config.toml
n_layer = 8
d_model = 256
n_head = 2
n_kv_head = 2
head_dim = 128
d_mlp = 512
vocab_size = 6844
activation = "swiglu"
norm = "rmsnorm"
norm_place = "pre"
norm_eps = 1e-06
positions = "rope"
rope_base = 10000.0
rope_fraction = 1.0
qk_norm = false
attn_scale = 0.0884
bias = "qkv"
tie_embeddings = false
parallel_block = false
init = "normal"
init_std_qkv = 0.0294
init_std_o = 0.00734
init_std_up = 0.0294
init_std_down = 0.00734
optimizer = "adam_atan2"
lr = 0.000978
beta1 = 0.95
beta2 = 0.98
weight_decay = 0.2
lr_head = 0.00633
grad_clip = 0.5
warmup_steps = 390
schedule = "wsd"
decay_fraction = 0.871
decay_shape = "linear"
final_lr_fraction = 0.0
batch_tokens = 32768
seq_len = 512
doc_mask = true
z_loss = 0.0001
train_tokens = 250900000
steps = 7657
dataset = "wikipedia_en"
Each number is 128 + 24 x the weight over the matrix's rms, rounded and kept within 0 to 255. Layers, rows and columns count from 0. Numbers have three digits each.

# k: layer 4 attention key, 256x256, rms 0.0519, rows 119-127, columns 128-255
# q: layer 4 attention query, 256x256, rms 0.0535, rows 120-127, columns 128-255
# v: layer 4 attention value, 256x256, rms 0.0434, rows 0-15, columns 128-255
# o: layer 4 attention output (transposed), 256x256, rms 0.042, rows 0-15, columns 128-255
k119:084155153107140137148117115120122124128127119138121154137140164140114160104093119094123082107113116137107081118148069115136114089121153122127160139144087094112170125106107127163122137132149076138108159120182126149125131131098154124102124115127113109125144176104131164119128151175105143115112126149081114147152151113146075095139151153144124176142099112113146086135113100113104130133186
q120:129144179161182136147155082137130138158126120112155132141140173127111131152087129140098146105147128144097147091154104139156165133153155113106126170076133110118164094096105154123110104110111107144131136126163152066133126110095107138119145122110129103142159132101120114049116100154112125150123098162102133104144117106123136099135087159137107178173091127117148110164143093095093110107152
k120:134129142157143211085100134164130062113155133133138146119138177145155136141104167086153170136134121144102084109153105146160117157156128090116177138133114147148096117105122136111112083148143140103125140129138152138109109095119123165114113104187137143125183162121101131071161123181112105112103133166113113154136127120146168065118082167141125149123134111142117128153129143085111118124127
q121:172088127106087119102096188155165119123138144165161112154106103150134110142123169166130119129093162134117153169077119167159101107110084127122109103161094159134097156110121160152162156144100159107127163164122133160142110132162123135169100148104146150110139095137112147116128126128149178113132154116122117187111112116103083154142148109137169124129140134079159134090109105149114119137140
k121:159130108125096118122113189148152146101146096110102092127139046154151115145113125158133127128143121152133181118078135146115134143103088118136095134135114112096136128105144122138141111110060157132156116111083097134106170145168104107140113177106123122108089137173130127166096096110114138098095151098160124138091141122132147133119149090141145140107140115128127147097148108163148146110141
q122:130151150162145107081127147109128135152119132131151098096106118104128119150103186145126091153103136096143125121086126136159149123125131088132108108103191118111116115150162128096136123097103105126097129165105129163180139125176108157116111138101142110128159062104117121085120132099143121145120127125150115170119066147106104164094150142108133135066155124094160132145135114124125107130104
k122:137135093101199145138139169106147105117120112168178099158138131118098161110152153109166123140147106141112117167133119118134152105128113126127121195116081139107130146109126153149133108137127126109131130174098127122157165156157129144171101146072116117112153137150136105103151137123126108105116126149121114133113091101158119163140116111144122107087116107113136156088138103136106101157126
q123:126095109164126131089117145174164130128170097142119123155129102102128144151152131148139138091117125138125154179091134145120134147117108097114077129111117103147167141146120126181166133159157148115171117120117119144122131187154156141112104113167101120131088111158095125125124099128110108105121165144116124138145148109120152136126136069135150139122130141084157125087126139103170101141134
k123:109130103144122111104105130152158178109118094099080083131116094107101121165148130182109141073127104111153136123103152110126095083081140125113152124100139115146112136135170135115153142150114138130161131104116117120134122145171102142119100155161110082133117119138174148154081078148146156079157109095101116128177142144122169203099128097103139137134119114085119145147126119138163200079112
q124:124111127167122100084088143121153129092119116133181140121130098139110128168174138139144093121138114076128181156130131120172133138139142111117123100074115129133128115127157086146152130112111117128152120115101095163135138141120139112099129103140151167124182076170113074132156170124105151164182106143162148139146110137097146179109129105130154115141097141083167142101124107129138109119112
k124:137116114126124068100133150120125150149136066116112117090173100089122115170121143154133126057205134122114127159088141117160149101136126100140146134073180113108138157104118142133150099134095152096132114098168149118119151164180127111103134111145113131104166080194130127145091102133100144156157147119117126116163123153129194158121136075135133119127115138089114175132129108116144126092091
q125:162108114084095151130153118138114145143166128152137096123109130130177063071156125105160156194136142107136149184122160161084108090162107139110168118140101151128114090150152136159143127110094157113129128111139117130089124125132111134113110123164110105084154143113098087145095101114105103129142149129109149119125100140124125138120133138105145137140117120124104113104169159165108110135141
k125:151113127148119142149143143176115130137163113115085088134122097120113094116142133128157151133138135127097164170077161146105130120112080136133092099132153127133109118194176122114127142157098173105140129118098128095152134162124150113108139119112160129141090100119122139161100122108143120085104113124108146121095126126114154115115097122137121111141135119101138188110135153136145137154125
q126:141125148141122148141124108135165113150118096088109141133096129120134141171153128156150150092107104084111139109138125119181177131087129113105110140103117089133138119120198178139128114084161122083140140118110154118105135166148136130112131144119134147128100110152144128126141123143140173112123101139171125129156117102152148116143153132130170160157119149145122164085092110104170099129100
k126:105143147166113148111114101112108087118112117096086096115106128122120102180093152138089132138111147134104124092139125130136137126080126129126118136084133089102146087147106132124162115123108079130092156102153146132137141131165138141105075153170113113130115148124130124109050095133139107103125130140156129129160113123149148149156119150085141135168138082089119127174162088169134117131153
q127:102117091166075107144095146145133091114113097117103109133191163092132113144127113149138083110166109149121092127128111126164150115117097153139159129148130105126098098104142082175146145168121137094141179146127162100104137117129165146112165141140131120134133169113141141126107115140109200084138106140121124140115141105151130160091143143152142111130076139143125158166156158092146136127171
k127:098106129092144105153096161100107106135092099125104094137132120129157084126127113145146141106126124110148089096138150126183100094086104113151166118111173080107164146087174111134146115100142112186123109130132135096135132102148139130131136123113125128121098150149110119147152120120127102090086129104116124127172136148177133149127146144158136129141100127129127145155130197140125146141143
v0:094096133080086133137131121091168143173142112136196130089076125132117144115115114138125109160114134131106140119144140137140147081125100120122143118143065089130146095102154087142162132135148111180115173089160153142158112126066173124100102141084149125090149168180119104114153152128111136141101132131123166076127179120087145120105124142091123149147135099135133102147158126123117125168113
o0:139156141117139097101129138105096178132153151113134093093153079078140091143114139110110122143146143113121147146099132148116138120113179160110140114125154147152142145169089151090142127096121129076131097157111123131109079095136138136125111104171094135175193139110121115132119155155123110087125141155084135141119116139128171164144128155117180086096124111120131119079088082144145091114103
v1:081138115121108128125163133125133177108152141139161145107089069141107141090117163114119153146098110144113122100086144160130137127120151132133129121141110125153126161114122129129166134090132125151129147117125137134130170106121126103115064102132107096130134142158143099117104135104106136138160106124148138142136187129128133109114145073134130139141110104151151071133122133147131116116152
o1:148133146155109132156136142148111141105122123102124121115138173108119102150128081150129127154141139126142117154108146099163115137124141142153154127112145105134130119119121180129113119112117101109094157132120077120105142127087113100094125102191164144116134127118167156098148114138105119136146109173132098089155074104101137123156118146112100113113114115095123129108139112102128127125128
v2:113140094133129131112098064155132143178128088129105103125108108130101115119150118114090141170134106135109126173103134103143110074104169114107101138074147181122101120152103111161089089137118129118097111150157126103166143117099114152165154162124093123081096128104175133124124144120161138135159164109137155179071106117131106136142131088138097107116133150125128132112125146084144174079144
o2:156091141091158084143082169135145112127113105113123121165105098105146139109115132149093148120150099140115117062153050150111146104140096123139159133121139099153147124117117142119164152156111137135133156116118121168152150157154144158156122126129152163154090199175140159132115146125158081168132069137064102112099139131160111096095099148080098112137127112133113131140145145131078114152132
v3:128098152131124117126147097157104142151158165144142117123130161142153123135062078146081086123153161132135162114145093138124126105100087101144123117099123115141135141101114172143104091145130120162117148158129145176139114148129087138130149151152121138129113136094119114100136111133120144107137121130130130129132129089101115147132147135119112137132084124145127115103110170143169078110109
o3:133159090123081092142141127137128096098137127124106146123133095110111169074132157093112128096101118125156117096145102089121127126115148136116103072164116160088130126138147119148098197134128101112159080102124151133121119119112119123133145164138113096108113127125117141156147140110165131113140130126114149128129128155125087125147198106142161142139117155103143099081066108102119153130136
v4:156136137103163118075162130149178129121137101150108117095150106161174120093108128139095118114106127144155139139131151114101113121099101159119160141151146134125104152130132108153110134123098112136082108163140081111132109146108139127100140133125094109139128127091132127125159151149161129133111164090134158132152131136118161139143118174149096147126113092101157133134135138160161186097158
o4:142080123142148116136086139085159138127146131143162140065110146105145131126160133103146098114104108158125139142107118105163156130136122160115103135151139135097099144111145148122119123131123141126139111106158123170104119153092138109108145124116140143111165124161136128139083161126116145148093172118117124147124118135101118130111145136102125134148158155132098120144140113108136080104105
v5:126111182139124123097131111112128137092148113127185129141147112125114134147131091112087118126196147119145155114100120104134156106118157149162171126141134126122139097110106150171137159152111134160122099170095121100129163116098149135113150150125125140156122178141136130122154136109100111134135134126099081196142107117084163098168091175159130181112116064119118105138148136124123135134087
o5:097128103102166119102127104142138148089140174112139165107133115134158122128126117123171120105146117116091104167097100082104152150133142142107132135140099087100129105147105127113153143130074141137130121098103122111069151144146113115123124098138163138087114126107140096109138161116129131107151128112141140143117129126152142161112090102118129128128103137155119148137157149073158102133144
v6:133132108127135155124134118125147135107157110146096117115145127105092101142125155134133139125143139188120108136124111060116130122145114111129148105118163160126134136184099132132113157171129145153163138178141127128067153113171155149154113134159157107130143154146116121152111152133097130102094127114129101115162101107149097131119125123121103072128163139102097121154135121154130153175131
o6:077105122137142135112121096102136122135121123144092102167108148157128123114155119177127108077110149087119109152149118116137126150126071125120107127149117099127176147146161135112139105129143147159106119131157095128144110177163128158096140133118113142139145104105116142137152149112147130131174142119149121093123139069139170123116077133122113132144142108142133159126159157167080141103151
v7:198145149099147109104091133127120115130130121123139154101119112158106141092174127143115148139093152144166128129117142135131154102132078111162092135160112106124119086180130105154139115140143095112138088138160119105125141115107170187092123149152176126149119138141068135157163167155122128105133162160070082159141146083121160181080127154118141146125179123116148131120135094137155152108135
o7:131123153152141131101115113148091120150088144163159129091117140083154094158122145098120094100161086141115130107094165137133118117122103152090142175096147103127123141108123135091118111149120147169100144108116074126113111117110118136115151109145128130166131157131168110131127086088146168139161132108147117101137142127128122121122109097142124124084136091173137123138156152163121128097152
v8:102085182129112153129138141165174063109129124148145131123091119100132146133108150090147140139121109129108132133137163125122196134133121131107134119123144129156130117105125127094134102099152131090157106119129095146101133089125157170105065131156123115118109124127114163151179077108145142164164149106171113132126102160158143134113120123168134154117107135128119129151134149090163148087139
o8:143143137111203158163132139078146119128128138142110142132114157161164118146114080138152136142068156123156091134111133162145102102086130128130122152121163089151160121149104151156131120113139117135106138087137121102162127182165135107158127113150172143125096137154163157096076112157099117123130118083144111143124114060121117105135142160129150119117103167150125168110133099156163102125124
v9:177148104150127123139123124137107125103134086130130129113115126108109110153132119113123083168143105120079124123140101122106134141144159130151144124095151135117111100112109115124080091147126161154120130144123107121128127107136177141144128140184155153157126107124108171157137144128149107131106118093149095113158131147151157121113111099116110112149133132150159131092119156142090143093083
o9:120103125086155162123103127119120130125129129099103109137136100145120136139108091108131131094081085103159119144107133136134170154110116145156069121129114083101100127117141096132158145147146115146077131095139152105125142131150125160107153130156123106103117081139113129117116150166131141145150149105126116149115125133132110090122171108133132074149127150160117164138125105136122135158126
v10:077143094149119125116151141130151114133113113117093141126147103169099119119148162150096136143136083086096095139122114091128116098137103101134127143106103146102131112167109109106132130111112139140131110119151115119084148153119117162103145137161134139120145124144156145161159122165121093156137130122166139099118155165126154124128123134155103136115100122140132160120122113139109170128139
o10:120131142132177141164138155132106158159143117115126143117079148125140129135136075095135129131124114111135121128092126164138107121123108118113150103143112095146105163122172149157122137102134119143103156147144142130155090147159130140119125138099121128100117132145119165121130090104189144133107106111109109143109117057129196098086071108128142094118164158139128183142160136128125112146125
v11:117134164055121119136126130114124123141136124131141157164137159156128119075165146146129146128159130104138160107135129133123134101187119155152152110146159143170148096163164106140101128109096167146106104148196132112114140123136121132142148149119106164136144119100108128157182109156105136106073095156139132127127172124146121133150111110087149124115100135136133114102127101108145163114130
o11:108117136153141161115162112081126157116117117144139080125148125111118143178060134125104141162135113124135142121138119096156126111113115169060118127110160118127135089111144082112156122141132136121144126118142133160143071144136100067143137107143121112133096105144115147113115121093145150163154123098142129121136080100116129128158028137123139089085148163152152126111105110129124103141140
v12:094151142094109114140101159101141083087133116095117140166161131172096084118152141102152118105134119147120215162121138102151110112118129123141145127163134122126125111121143148141068137117127122148131166093172180153118118172131097148144121127127061125133120121124149117116078124176113143140099066134056112119129148099107129098111133133092137109112137157106114121139106086126134131179160
o12:132100109135124088165158105157130139141132110104103074174154127079145184092110146119132132132150117138151125160172135084106091085105181134127130093144111169143114132155117086112120124115130169095138108163115123132138107131129142138116132130109142131146137127125095126161160174088108124138128104121137151133096125135106166122087049172158118162162142106106130116145111136131096154128103
v13:112099098112128116113157169135153128136097094125159138103102142126180133122181085110145103154139105139139069124175138079134097088146108130134148129175101126142125133097161093126141145086129151106144137149113137102132163169138124108152133107130099093099172152184104117158165150152139128091121100086127126119117109168143158097117118126112125058095088110109091123114126144127112104119144
o13:175153128144135170139128112089123150106141143155130128117147182151173127121147146110113161185153160140145149193097116159109129146102123119133149177130138168153123127139163147170146118137108143104097098144162094152113117099105111099130121142134087132140166114064123125077140099157139114144107098135129141139145077138127183101135144139133102121144126196149111163151132117128111102140086
v14:088160105147098152152160136148114119105143115150116102076135076141145109147086186152084137115110096148150132111067167180132125130119172106124099136160162157138163088113180138116132143143119120161137122122128114144145139179132121119106123086135136126153148105150138092125118151119103141169114108127127102094140141183122114108154126120123195123137125151143135113125179086145107152156171
o14:126107126093117092135149135161139184154160128110108147110129147125106121109147106136143135178153119129142148107118167135120123104170169147151156169116120107106114152088111167129085149098165151165122105157132106117125163128098108105110084114104153110159197131140122137129141158108127128079124138125139117175060086083111160127148047095112163127167138163123109122104124109125115156125111
v15:153146060104130119134151137129102153106135100120123160094099140138148161117125132124111133132063125122151147162134108127125138129105159096119131159109120156128133122122134124141137114107180124113138117135110133088130153128122151086140100086079111085097114119182128094146099146138114142081099169091118144133126138157149126109112165070146085095107152145166111146139147143150180133164152
o15:125115147115131170157145139095085119163130100136115145120137116154160078151137197134141151103157099158147126150121124129132126123145094136141139141108143168086127135100130129116103143115126156162116141156156106168109161167122108131093116143153141126134201149095114138108140132143137071119134139113126116123113121127127137098093206168123090133109138113059125105146137085120115127140154